{"norm_place": "pre", "positions": "rope", "optimizer": "adamw"}
Each number is 500 + 50 x the weight over its row's rms, rounded and kept within 0 to 999. Layers, rows and columns count from 0. Numbers have three digits each. The size before them is the row's rms in percent of the matrix's.

# layer 3 MLP up, 384x96, rms 0.282, rows 182-215, columns 0-95
108:465582535546469463528470516394548586480451565524513462590491482445459505516425478556514463519519481423585599425495478524514485520512583539530543558537577491521508491468497576423517519419575521511525488574399514513479543490509516547395491501467547619505586523438603481519467530548496534396
104:484456435481507500539500435504454419513484506461456516569521479550502563541468491407466496462463574577560467603486502466519533481512523475525432514552564560433466545587564522521488489595585428472559384525494493479583558450623450532570472471451473447504448500498502498450392563540443596479
089:602608577553537419481395522577488591561453440548447457506524446495507474421474509411542510523358486436471554521572573476564572509480460467524523493505610518449448554445523491425439450472454459397511502478548526532502475493513506514544480517508496420455484469499500553495539463547565481533
118:437521481423412500546473431525540500546531537538504488517533467520467370476527479474583483602528593408507545506465502539498535453465604503598552494449511555526491516505500608423526479441428511536630423566512485416574503505510478595526491385498490528515441523567534498528464511475514489530
100:489507456502432457544573558513491471512471509496434624569568547336501402525576534430511507531475567539560518530498488507641533518510492459468505451535473510508459444629503455470551566433497528466523418519482465448506511441552465491498506544454554533473450519495616448448503465542520541439
112:465551542547548496507419534412538570570404504501506492509490494515527591479435484476524522600508519425500500425408507539607562463493484499467480599433551527475418441612499557511424499549569510469532479509530567510585463531501535514552524547559552503409597442506480474614490487471484522450
086:553486510470508530526427597532502408481515489515483465480438528374458440475513509498528513464538542494543577606517458453441504619505583509466580498524557500565367444521445483401575463470424481517465507560419490552479554470444500539478498463456494578411450474463470549483424543447510526551
103:484566574535519562552449535415577464494572522518474659499504536476504543487447460487489519523500506574469563549473503525570516463540534481453557502513575487511550581509387627386528453526566505487461397415474485546548566452503542536463462596537530535496471477516534494558542584476472505476
104:442431514543500485535558526384523589540388571574518476526504589475445539420436513476500541580475530468446543457446522544548538481521449563511422627451562515472449503525460548523470519469437498545457489499508499485519505602503484496478509576502455553467481456457465530533398471491356573450
093:459417438529533510532521521510583456522489452533488477540581524550542525415456517501494479573534501485482494493515450515556524399557407556466541652513569476545454521555434518503494464522576437483489466473595553507533555477531483476536366521422429496481535467455501463580448516500576638484
101:506500489535518551530455459454452427547512386538472618583483491453480513528516494510502531484463515486447572411496532455518561580494550529515444500553451509456510578495449507481461530469464446428517312514575432488568568515571434624425535514465446524489509550532470507448566556517506447524
115:556496449497425509458438464432421414580423464500437457482578525501660558366535528423498503491492488518490501544468516459460551509587461385552537493492542524471507532510501569544490482392482441436533514460477481540508549421475519437492502467427501410435532494452488456510500445448457473448
090:438494514470522525466428479556492508622589529541411612548588542452504480486486405527543497570471458523486521439535552543623489481505420456446480513564421527500519399456516534475512501440549478508551475460404421507473520516518502488489611526545569448499428464408483520546524586498466511545
088:554528446530565502535490572437542512519478449628471511465490495487583437491397562510578590520436498539558502537522663572477526488527552556503453471486542502428559460485442440420603493482599567470452444494526405489464500459489557514497503503586556520476489537439475509454543559528514488500
097:427560383540499429485541429476499482577482564420486513466545517454464471459470523500481569502420592541498542426437538401585524512467534439519537525428493602538525440436435514492587532506509505480575516458489496530439506330579494598436499472505486491430528475549526496458517507519532487491
108:478590466535540454476345433525491453590549525550513528599574555498541481495462499463497579473484484619483533471517504494459505561497574501504464492473494519522483493455381493477550459423564479436479440484578480452588590431425538534479476526596433528500447526516545484522509589422471546510
092:566503465474429551484487520489464505565503457406514505562471515495586545497408461423643494434452512492521583388450511492492518521489486509472542617448446517517538512557539495507583618569486507432550484549557453568480492512579517466536473510525480600526478475522582504634485529499475544469
087:625593458490491449441516473536469573480436434473521449451469552406546432471503496476543536451499601528610507333502599490484480537520440568539617526433518521536550455489565524418440451440509529449448516513520466485549533439521562471523527536507486480493485533530522526545462446508514553536
093:502534512488547462573608478532505503582491480530481509582519449523517478456434517327531502501469498445526425483518603519472512526532548521658540430443452585456511583536514484462498493441458461484552413438504459533507492554499473510517571495405567463465442503423512504417542546497440555511
095:509568387491543578592386441533511453454518435531501567583484549501556403436470470506473553493393527431516405514454544526524467483510534475458510515381456463528565488484463627468514467493595551549474470429439430478422541524467496498550504458524504458462487491449524546489471459535499427472
102:475430599584472462528474453462527488665566472564539526629540542566583558415481423480535479604553520450563461499502486515509507511515498434504488491475592503502507458503536524515521514464471427448502471513507458472571577602570452436412528477543515528557492467494516506498481519597518571472
098:571481488541439476523504516437429411577499440410445575499576445498566479479507580441617487504464475504514453517465524489507586456478496440555523498514541610448514563514485483456392451511534529394528558449592525523507557406549536425510444472497562486457565432460454500492440468552472538452
097:482423466389534497447503422521545478522483544567542501521495570491578501528508420437566555452452500493536397496443514387423486505560496406505476557453503491459523476482490522491461484518583485586509490602577524602520514533418581491527521595510546436450464445478528441467470396449500559477
082:495468449516508506531472538479465497556489450594540540472458463483494455519532476416433481550498554540557521457591470505532540490586578465444548455417489430479519506486498439453513591500520475435551440527638469503523507455466519596430526452495471489398530427450476478649594453502434504583
107:404530480460472422630519567403544500491453493493438488490562532556526395468454486481497481578509605398498530389518511527543589463480576546459491476461526534547407411551484512475530626472499607459465454428521483507508505483522512575500521497519582561495503467491502519481535498500584491509
098:488506512504477454404446501575533576551496550472554587569486488419526455441486421492523545379479469487534482445476562487567560608587521491473478499454553497472538450452546507484497473433424520450440508509420450494498558476477493454331545484581482552468554545550526503557578498433508530550
110:491623454496490499496410525520488507510514434499467499520529534467571396525542482419570464488459507495507556522546632516486673493555528460563445522430591500458494549543477516477588525488447553484557486461636456551485495490486548485550564509489497513484421521519495459470512555421517499607
096:436577482555508591551494506491604539479538553438509507540545474436582451547442470447538475396502575574481476543502493454581523464465471519612561466452552552475493491479477514524428592502471397480538434580568484586516566536467441470519485490581481471458431511467466418547577517509511514579
089:540427492463531508555475459514448461508418407577503501494463501468500438506516485484454471492426532586543424445446505429453477578535526551495561507453493524473434619475504490585484572428529566430509455505597434474510517614559506538500496456444517525461444547433531486504552445463412450634
092:512496521510496526548423434476454418644441549548422513519484494490432467399518443514557567510481459585473502544571499419597494517428453503500555508362564564564512440393491504455556520531501443565604460514494498536518508457422504535496465492521488461408477469490507486448512520485519478582
085:477532484486500474439446460507526571509568455584533518474545537438524454471569516486487455550387460474470450457441583523505518487515416449507540546435614511473465530441421594464469497480575474443511425547518544524512500471508471429513366555593511506426407438435478472459481426552462587489
096:539513495467507558536456444427562452462532555577421481495421512386478445484534487518462469588463482528546509391485556432487538503613512439472469511567523552445486574485512508401524581407613458455460506553455535571449550442526503579444580541421491530466441494517551534525486529473484489538
102:542521564478543433518470585558463491499473428458491517559548462480577565567567477459548542501479468589493484487457561430575587493492564454531489587511485599550554558652500490499498501513517523476583523481501520614493476461605520532526466524332456457537501458518508492479530438491508535490
102:487532406512466459597514497528481521476523475559465544527499547435477467480470516593481504517447489536507518462502504491668599464510561524470497517443482514589400445474438580504512558465502533534536483429582504504504617522524510523502473560489578510415595516440437491452644572455482500486
# layer 3 MLP down (transposed), 384x96, rms 0.266, rows 182-215, columns 0-95
104:514545540441563489559458500556477644507490559491516377533449500541519525517392613520520423426446455433523563484465479508502479396570472583493527541447484536541474486478529612509447583487459526556550490538537472484440513454500577375477443511508530606471507473491494528552517521479510456498
106:423438456532501569546450535494497460503550517472457549485504539566605466486493358501531512594448525500461545439507483518499518395567511475467509488397533468457455445463453516452542559463482512548449502516425564478513510490474466525515539532550550556396571410491475517582628523383453509554
095:452468427494402531493497460541465397555515443448566474519421454599493492504415452493514521509425529511586528495463573527451546544499528524632542481534422476574518422460442580483485456475471543499476597498496441489472471515514479414519558442497578625516478523557424488421434544495484519490
109:462497585398518520475523476519529607492498592476499431510420483525478483540467421494516459494493612508466475576532431471472433408547491503477527507490410543573541391537562497539418490451584493528458479469422437473451534539510463462494452433375563574484511441569492543487457552501557474447
104:537501480493497565449549570428500478517589555498573461554470493495520524492463493539495467529423579457572447469449517436477514551469516555478363511467415438414472510410582478486508549606458550425435577507447463503533501576448468513563430509478460563557544555558562592527586509486519474485
107:583455524467562424477530632493472594526416525433519461558509504587463579452535520483459441524453564399481543438437505508533548508535481441521538553460496483485539489479483473523514482512451551434415468515545577521551403558513530510501602525496449524392548470458446588517518544518456426418
092:517518515467609520467477445527497419512420417497570502550611445560437514519477437491429442465512518532478542483519537469472524560463439560502525623513486433500553493469554381491463518516615533460565521517406516513539423497519497400626495436483476522558544501485481550568510478511537438557
103:438592470540524509549539494487539527500563479509460450462415466464535462577526563489463514464604526608414547637498498525456537444513522573441542452534482510509531567632529535490491532469536464524488481485485592507504447505601503507442429553586506445627487468461507431518487483470412522485
110:453429462465455538573521534496539587478426519463522377459496523475456466471460560527437574577497528479512554473505518537482556415457529551544456595476508444511397457448476562555458456499359533507476507516538506591496544563480448488457597526531513539508524499411582545444433520493403489443
087:536517518436429418457517529587463472537495428412566546481482518486457486432481498564459522504612534537565551453550491477481468302447475505474461556571497481486554479523495508499492458576407543493479482505448453536493425543584464541509566473514440520608501498536556420431451496437489452519
103:524429533464519533541582433426467508520477411476590528397532523450470469528611520540467495514443520560538445521428454576534426591539523472550491479557507577407421464472490476486460537533476428450476420425458561570492570477439413504482608539513504515526546538493515456562523469504479458581
114:563564395521618451508468492522552420478538512530525438511404549536451579508530508489447519523466513493503495502513402514513524531498517529518514356514543472479406492507538428584553615532465442576557506467523486493461522455516507524499518366488527506521553432427562475547548441504525390447
092:518539470475651488539469491472556550461515476432474468447513527506515461525420557526534538511548368451470510558527510526509546518456530529395487470568451523564406445604542467554495426474609518506525526466540580431472499423489491614512588525523580448552517462478496540466508564470544475554
092:548488480606598508535480419534510424563505492424504439561486510545453547454566531493475628590543487444445469467508461486476410562514463434549518466525456594473476517470550487465468471565448456500502557420542527510605561577572553528516507467498512411550495464503475469571414404502473449508
105:461485518511433477592446523549503582486517554480472431532471534478414479511473553511486485577505509406573506397545419563486466437405616490468514510498475431425422578452565463433446458593465504500457508470494475510522473484499444445525492498526492604562487505649453479424531433500488506493
101:468524486608465592585540435441515424517402554540444583473551488486442540524493525559460540495548386506538540453500409558442463541443522470500445503475406553499495466468526434421475499548411513473530591435535567449462437499481477519453621529437516488509502556469495478485516418459460501441
093:518439479370462515541515521539447489456457519478422473493435490619479562519562514465462438526458474476432525522523588432522479461607475555417514529549466444528458492439447331444522514545415481461539526438492497469436499477526404515574463490460481483561528556425584496517542474538531512462
094:409518500491516473604544436500460522446517561511479493469492473551519492574547665584528606468487497523472419432422482527437411566517429551595480432377562473523483522475433521473519509510492455532458542534532484475471525479512433476494484536547547449534448568414529538477482503524588520571
094:553482487458451453490512580473525560491444465509506587481499560476527446528527508633518566529542496434576533494474506528541575391477520581527475536519491519456472504533543533498455430616533531520474552517441513479529576486583491469450436573595568645565525481552400525570481458491558528474
099:509518498504692438506474457596437533499449493482505458527593502495478472594587566468519530476514570522494545475507566479502410576537469506462511501512502434461432500476512459479517470500519552537495579568449449536492621502515469529424415383520391471528451512491513548549488525581479470449
104:513394402541431503471429452412528441554558455470515477580479461526500522512498396494526400499593570507454508470514422547572525441433562433457450452538538567462507442470517556418571521555569505468491514476523524573485497581477433489541538454414527543548562474510549552430425548503475503492
100:489480486431506476479535553506580458525613493477518431472470501437496516557536434528568470570432514495606498462491540506455546535506459596590450425564433485568559473466557475585472470471473524542504455532464396522580421509533583541462498433456477582468657478455536494497521460511464448489
098:513424449553651535533487503460532367476481406500541457494462424524459505559500478504502572480456448502437549562520529501484583603514543509505492418618475436442528529457571438461494482543474516482452550531504545483481471514488460478548621493449557438572435512472418478491409489481516472551
087:429513517506509485537493486479616484473505577513472444523521484448474487435479564604541508528523487534408527528394515431475459464535413444550538556490538532502529488516529354548591493431429511520507491494395429517525541553520538535512483581480582517467505559568455577432403496474606497477
095:487537479458581548454444545577533561498508571502457458550501484496474573522537502442537345501435451494493485465397507523433414423515392501591583567380450511470543504491486480543460439486536399441474528601500566508522543466510479480514476436532427491377513498517517514506476500517482484496
097:470446547536326550600546463448526426520489455461452617511549450581547506455511530536498523547553593490525502505456435498526601538487542489546449504500437554507489502580469460474510433552554519524601459507501556551581499469456453463575480484480588488567480517550488481480455539456479453596
107:552560575492605473555504550499603597487460500428560472515504483498464469493479417562484309481450528452486550482504550527361510434563508573460467486511530486547471390421496488481525562499537468428468514504478580482395449458458535521487519484536456501474477491547555482464496481553480479535
096:523477498578472381567381413534463561475522529524516489571444470601516556422509535488565369522458526482532550538496474475451504472535443468456476507412511449447518462494535482448496453429497483490469532527573566443507505513541517538603480447518564419610511572510526545497456534541461571587
091:538475516554545506556479546491552461448610496495505469425532450459557488531445447588509536503518542551454577567558483541576502461477477437451549507540543607481510504588495320500529497557448474517535440532401551516452440496453521516457478586549542509567464540579466529564412447541493498488
093:410476514515582571520588465479445342529441511543481460489441484478501543534528470580529469550477432526502529544510494489429518553365479502524508456427531554457452567436559345536490408493439458457460584473453415499511490524438461472530462477484450493508505450464459493521431506502539476564
092:482489468513586453432517549511433647511493499518526386506406494533473530488514500468413474484430398485466441534479578499460452452616492477489548511446490527454341572452562484542473486526538493517466510530459496547471423450435565414514511554488491463388480488500469527448512508549567521498
098:486455458545637509501540514539485590485495551503468543520529496451478507549464482485458500482466456413561464514469536502496443421521457535502549540480484472544506502507468556485487537411505479485392524531394535522475661496526561369474442447537558494468498382523633582458523469566493503527
101:534467575457452483527432551476523646394482483474545490500484478544478490541515559528426544475424469431514476471522504513452456530502478549517561568385421407504508459425458531494586436587511533497439419565479431480514525517483550504454519519523383543441587523543537479478541474411491428459
097:406498516504389510484542583538553564473408601547498430481502473483457553486428489460437392483517529499538498423495495480458486423594548569564531526528451545487551530527581517535448448469471396422466514491499482495490549461540425459439390445524477494468523555414469482515483422440427531471